{
  "positions": "learned",
  "qk_norm": false,
  "init_std_up": 0.0162,
  "train_tokens": 571000000,
  "dataset": "wikipedia_en"
}
Each number is 500 + 25 x the weight over its row's rms, rounded and kept within 0 to 999. Layers, rows and columns count from 0. Numbers have three digits each. The size before them is the row's rms in percent of the matrix's.

# layer 9 attention query, 512x512, rms 0.037, rows 283-308, columns 0-127
110:483506489543470509505506503528479461537494453441488512493521520483510502466502485495489501516516506518513511486497496526486518549528470492520528455478494502520463463482485499501485452585492492510537481491514487506504460492528486461514517510506505516498506486452453500498528450478532535522533525473525509481492471507539539468528520530547518539480547520514513558509484459481516508487505
113:513519541506507506485547480485467505550539473490528508505487527472485488494524498536493489482476516515499500550501471494531506501533497489478497495485480544529533524490532470517470491510528495473491522526490475452511484486427489528526453442548462496485495517553492507472493489492486494491489503487469495490519490469492494498542472493500485551483540520508520469491501512540533517528484
112:486481452473485495536487433508484492490539523500495465482529567534495483512512464520458501488508491552487465489514538506498484536518500500441487478482537513523479487504471500532535486491492541518521509469447523515473505497520445511515468472471495519559499463518488495510482530498498491495504470504495479485476525498468545498499497507512500521487480497536528510557494519506507506556477
114:514510454475466493441486525487476492496494465474499495515520524514478528542521469520471519494442461487484512472525521527508563510481490491519524511527509499457502494502463530511498495524483546497536514547477448472481512509532497468507519480507534519488482498476517489516438543513519485510489485524497484499501537540529476470504485481464542491489500505497527445466463460500515496518432
117:484503480518498499540540509512506468562502488550511481490487494482488481488510498492533498457485553522469491491510543500469448522509501508498516530484485505462543532507507512508479453474493514493469479545522491470485567512498496497478510494527457484528539503520529531482512504474520488506479476530513506485491536480479480485517496502483499497520531508532459502490529496501478487498464
111:501503507507492501512495515504480489538488527540484529494483508482495526464465520479495419458512519505473530497458514513499491494529492469504542533464475507558511524542530505547450471526442481502503547511521517529485467571544481478450538503497507543444511548488516457506454512481491523494525476478449498521501526522508562526481511454513507505481500520490505503514489514510483501489518
115:499504475471500491500495484489514500519458470503505517507453473504467493535521477524510555508472478499516469535520524505496518494487512506547498471496503462504501451461526470501477499502511565503532475474513490447464521509435477470541471474535479487494531476453488478466507509507540515476510513516507490471514453492523537484583505483471499518501488490513496511495486498516462513512530
117:507514491524524528506493493516480484504521489495517497512496534489481490522505498451489479499476483478545516559509505510464475507475563557511567532515473507531524548474475495477491508455484511500507486502487492433520471533501462516509482495503506503521551492496455485487492471498495485499480514532503513504442487479471503495477505484522467497530546477474515475456505480528500504438504
114:476474522464511501521449516523512544502522526490515506516532531491495494506459462530527524504536506508456483484526485498452490474523516479519479523496446491466514491523482509494484503476490505478500487529495526474514490487495529502505526482466487481513505519472466525525464513517514440517514486504511517492505457497523521480481485525513507529510498511558507538529500438490501472486504
116:503525511512505551486540527523514533498492526488501455502526522492498481463522494489485481506498468532529555518501501492528466466494492464539510543475499534516539519557499496451531480513490502497507482520510524499471507526498523535524527472539511535474514486487478411446476480510477477506462490534536483496511495498509522481506518473471475518446486487476546506495494503478528474505528
118:527550530498450454532435502538487516474456514499485495464499559521518511481523510507500472479490486519519508484501501530482462507543513515474518479518481512492488467474467536505477522509464480491544473508497491521494504490463490509506503539491539503504535452549544499505513506467476502486435505485487527469518461455494472537473456523512497476510512541509515514515511502501503460510591
111:479489513485498519511501479468505497496514500506528519482494502502504519518457466496511462465557509483517509486506517523478505513498505483501506485497499502524509481511474486507556537473524525541492522509495502515504509494469455504510505519486437463481487482485471488539506525463511524514491535476531544475472474503518512497495517495478540499521521522501506533488458505498480454490497
113:525528503526482522488521494510521553473443510470471482498514447519502500494491493540534451439547518458491509522506493490491511480488524482485521479455519532539487471466505474531506474510500530499475515494545535481514514500492489495496468487467493487473489489493506542462474523460489504508461436491509474519550474499511520493508477498512501554486547486511507509508492524517510470523540
111:507527502499513471519527536494486521503536498484505482504517472508481514506495540478479517516530502524485475505538489522515504493507491492466532490452501516510475454543505493500514558500516506532472519496480538498499529506530492483459521504515451488474482492493490486505513529508463504487507478440520527487523501501516509514477471510459487493473491506491516531498475500482451505486491
112:525534548490549505450458513487498507487487473483511516489516529502479504494491491508496529488471469508474471451543508524505480520488500492491540507519536451492494542504523471497500551493457493517497530535571457500483494561503521487513498413492519495500491541539504534498510467482519456491498481486495535484489519458517518513503493461493472519528511484502468503479478504476497469472523
114:481520490499521525492505465504507480476471494465463524515482551514491460486516480518549532479485493507495491519506466462462497491489551485496496541541487492482470514550457499502495521495482492527531507484442527487502457478466489525529495495492537460499516476472522478538445460458498539507478529499479504544523496492547522517490549481485472482485500486534529491486548528491484517480487
111:446483442501498506512497558471486518452507501504512477511491525496505459483480496545509525471521463508510520494481522468512479495452523467463502534493514503537462566493520493485485529500488520496511507532461467534526509509502475487494499468489485501478506470509526507517514494479498501523528459504510491446521550482504478528509534496539499479522513478504514495481516482445512474521510
113:491502465472469529477497523542513459492476508495465548513474489479512446481485528511478489454496504499488477485477498507503516503523488508473482534503486508550547511494505506464506462487477514494538521545488423479538465539520526519524473524477484472523532486530503483487540499461480489495514523494516511454489479505492502530501549483520467467538476509529480502489535467472486489494510
111:506417516499495510531544517534483505534451521489547469506515498438500523473477508473498516511482505484528551472548498509452498467544496497464480475477508511472512500467528508544524521505535502488474535505472485494501520492518489501511487489500515484511499509475472496523509542465492512445485460515530461488511495487467507481486545497552528492517485512468485491523480524482518497485499
112:494510511528549514491443508480492533535492480527505481528501556544500515447511528525520517535477509481520497491531499495473487502551478507471494496512463547474530504488491498477493517504462505565508542480534489477484500507557481462508470479522495509509495495480462511559517490506494502482508509551489506484514504474496489500501500509487494439489482459440519508481452466481434489518511
113:491490566451463509483570501511479456511456474525539457505478495534524494514508498481554477489512495529494500502500458468497519522472521490503553546461555504484496521494445509485522487492544493546488484463505514510480522504493510557528499486448486516514517529522547491485457492491489502485493509484524504522488494470497499488534490529503499486463535500503503511528556477503460472485494
114:504470515454523468493481521481476467483528508488504472510449473471515486483461560506498485545539480506472507537504514513519527511518527502503457512509570485469499482501478488507507473510473499513515513501516465531519541513536505533482549476474495474465523501510424503549506492483500541489483549519478477484474478487492464469498539497498509470424461480511517507549485547514525495473492
113:510523511486488453495489497491477522458481480493494450468524518472481510508507501486566485495507504503474509525488514469505499540467517475505541499494512458488500529515500528511523450513501487510491501484460508481528529456550461526491464516506524486462482502529482463522503501476503487508512510508520489465497558477547467527542508500500518501500533469519465488474484482509480502541500
105:531502456478494494523492481511498537490531530501487488483500506503522504524483489491489510544488502482504517471478508535445545491497495548473510495550509458499484500498476499518483507502508519475455527530551500495528536473517469539549505499481485471508490481497482476491470513527556478539493540499473512481508475514510528495501538490489481495509470491536502523517471517525512524466475
111:502500475539531505501504456512491459464493471499519503523525462532478471481503458513504500541513523479488466505499523527558526478499532491524502502525476468505484511472497477488472491503482551571508504498457521442478545491514503490494488512478480510529494495511503491534487477475514502552501502497424495484509519489461479479501514502505488463498496477496464511508495483489543516493483
115:490489495490503482514506553537482519501502498508535534517486474486543536477483481463511496500494540500482501522484559574480463497470526486510536517481493502522513507464457502491486488472522500517467544475509518475573493519497515508510538481475471468465488478484519501515513538494485481518482469493468498507498467458502511498480458470540487512542474471494461475448496512490488497486454
# layer 9 attention key, 512x512, rms 0.037, rows 283-307, columns 0-127
111:494481525534520497455509494548500498522534498471514487481540473471538497544475465508475503506534500529526519508512517495498477528534487465510502464498486513510487474495553479506471468540487509458519525470483539433484492475540534551499500482522508521481517493483483496468537506512550522513508530496467457469486459449492538520511509500557521516489531522529515530563476451502513530475446
111:517472512511544497500495521530516496489535529532480515522463539518503544513514526503501516469518535517476530515506449510470491495548488538512511506477458547500523516499571516507471506489461513501517477507516524482557491477472514522542543499471487508467462522534483488501459474483511488501511540522555497474532520492494485486511513494471458492475501485490459489435464518496513497497498
116:505526483522476464470526494492453497474549495537478486494486495489521530477486535504458501527496510483510511527486501512531465503512515468472504505450512490546510466541477461511468491480482502495501473490487517552487513515492535504493481525507517498416495527492489497547514507514510445513521515447546464470448476467475489491528440508524479503511504510482483501467478507512494501536551
114:486492504518484545475505504514515534551486467483461508502487519500477478529490414539506530468433503495522475462488484507462549500499482512478503490460499473504497521486490490473487501443478534507518529520438495494499494516496494531526522476483506507478520504473492462518509463526448496502474487536473460488443469499506496486503479493486516477516485518517539494447454496527514462514495
120:485538477480482504550516515483515511502539477489535484482526501538510540511517510514491456512514524541491543503481555503477481481492529545470495463491496494478449491523510538521496515514508516526514513495451549529534491487473453496486530512497508489445526522514512501452509471501510511491506485471488524500485481506497490483536474464475539541474505476489494493530460481495478524513498
112:487502490521482503509505481547562482540510480497527509497482501478498533498504557475501481527531498473556526473469484508498525483511479535477491463510463548533512504477514544514451488494466484503503505492518494490471494505491511492519486521525526514485513485485520464498525508498497486481491517544499489492466532524521487545526504511496507482518481487534508546527521491506514530516536
117:497480559554576475506457507528549561448481429498566498493542506513485487516525531453491489452503545482494515483487519484491506508481516523533506494505499528509450524486523482495488558550470510482505485488518506453495504514539472514519544491499511539479487502487482485499473466498508489483509526478488462474466483485510529483494492478474496481510422510488533525471496518448488525521529
116:505459500524525517461548492508486501504495494506521521486483504459482516526475492499511486493502505482518493491474516477503505544516474531513549518495503514522503523458506509540503510538467491476538509497503527547534518539494482488500485465511540507467467513480463490487495482482500483526491513543492483487483524477504523531480549530502487501477503530476520504488510537471481506524502
114:503507516475485510493517489501520522522584493513509525530539514513513526518474516508495521489522454462442504506507487487467521515498497484540503487519488486481540483525473485482447465467498519520523488515536472480504525487516526486477522481494516486555482514466465499476490523526491491523482527508489469461562501502523511446490539511490498532480492526464528503484503518488470488484505
119:514516503458470567538507486494494560513492499485483454485520522481470482461489536497468508504507449509491473468501490500524533506487537531509517537482471497497510477507538493444516478514456496507463497535483483520494519524483513481528482493531534481540471501499504525539482483494513501538487551523483491502544509528483550494484575472468485489460502473531528464507455529473521481507542
118:472485513505503490497496471493483463493477512480495491484525492501533500446507533498522488505510450518502488471509462480474476428539481479472473534557490474528456554511443476519534505498490506470493501476506513532537469518513489498497503465482553484480493539540483481510480482488503532504484545507505514507472533467536513511554509453549475517507496526489546497542459500534527524538482
112:462498530472491529479476510498474551477499460524496496508476485504500528514501485490489502466490496503483484511505493517481509504479494520520517525517485505467523512504518544510504552478498514519517547523502521541485497459461479482505480548531486508473459554533456480478518482506524500466499493519491535470456489536527513502476550464523512517506487538517525527489508489497522519500458
114:480515459542502500496475459506512514479512507497486502476507509533527467529477512549477466538496486527537486529561478497519481476516525505538527499514518465525506486474520507535502502474487547497518520543507512508470473536486520524513498487482533486481482478517504465507495495518504480479479450578466529459493512480492530439511460513485481520468489527548500521507502490515477510509509
111:502515484502475471446537504548511499481482503534496541492482459498522505513462525548487532490496480528490454498531468516499502498472485480449509512548531494486511485480497512485481507485540532509513548525499518503504497448503492500487461506521488477489504495433500512536534541462474482504498495524497520483482465510473473501520465490505510489492511478484531508488490501456475487507455
114:468472515493519528552489472494519503523503493529490546554479500467529530508531526465502463453498478497515518451511561529477538507454509474518514491546526503494488494475523469473525500520490498513490509509532508525542475534494504529497475512486493505477506473472546490500452498482555510519505539545465461514470528517520498555509524489484501479518504499520491518490453502542472503499553
115:493511520523496475523499496522498515504478509483495493501509424479596468513454528530513492455497540481470509537479475477480506509496499499483482479534483508460493494518512485518515567499491569527540534506443478520530489504469473520514455494504541501542528508540516477511467478460524504500509518545488469553488508516494489523512491495512518464485523515513498505493529526469500502498480
112:469413468558504519529498514504479503467486497535485519475478503485560539485477525503502450518509507483493525542536429467506489512522476496491507535535522511518488559513490502477523474526507509508546495517491493481487505472534482455519493463497470459503527499520470476496457492491480470534501494540461496513515523494520514511483516485482491502544544475488501489490504479507535480462559
111:465500483473500513465496527509477472514472504505510510489508480485467484504494502516476512511513461483487432489452517507483500513498535496478553542491522472493543507473467456534509488537502513512477445555503525463513505501531504519505509473491499559512508468519497475488523502485500518564500521472509497485473520481491534478452540530491506491566527518511467471511516518480504507501482
111:517463534513468530510514568503526492510501450525462497448485536532508480516499516527471538477510476520490490506519499461488511511462485435472510479488520481446490464508475548494520505534518478485514488457486492522493510475543533499552457535521488510483496505519507552527490460459462500471528499514515495484508519493490463497504520547477489494515508507524495506511537488466533526470518
112:571492516509477525509483532475556485501497536506497465478479522513524510488475500496493543506508528543516494509469575511496475477550494499461498489483521500531527514526522505505536522516476489541514524432535496492518498507528461487502443476482484515516496467500482483457508463508463545487487513521469565498478519534495494498508494540515521493467491479467535490506495445483476461517478
115:512503536489446450481513518483530475491499529480502482493481501571522501503512535479516499526508507518471534492500466501536472516463520501492523500504496496479514529504492507485499505480546481566492514496528463483475526481521481503472444493487496492497513505502545504563464526469522447507502529501509525535543516487495490487545459552476519510450495513504510505515473516479494473533464
114:523516474504527507525509498492472460514512486483552504494511458496481490489544513538471517498514472522438489481501469511501506489541515496543500506514519522488496498498485492540512472470534447500536499475555452471512484488530530445506504486495493505492540504482468510526498517482481503500534529535509447471469493517467463502514495503514495505457482513542544468500484508501489510448528
113:457526499510536537495467500507498498478539478465451491493524498458513529526522482481496499516485521475486491519509472501549515517442496501485513473505502498504531532509476502493474450521524527527496475492460484497510532492508468525513475480487534440467503490509520462480481514487481500522474472506480495519446499538502502468512505473505482466490508487492518486484516505483507523548504
107:542521477501476498513480551498543536492529498475532454555494504504468503489471468520510517515535465490474470439479518468576475517535502519484541490527480515485510528534486510489485528505519511497512512486479483495522502457522504510519488535490546437482478501462495498528536499523531477515495521475488471514494521480515505501490464536513496514507476525537462501509506464487523522469492
114:479507494489529554494512479518469453478465514514452508530486506465504501506493516512517483538567484526484488511542548499504532536498541462491527498499449479512479502523511492504531472477494475551535500452500519490511535503516479481503509524515535501535466488476488503506472539508512472489532500449475487514424467466507507496485480545531509486532504473531522493450454460514507516497514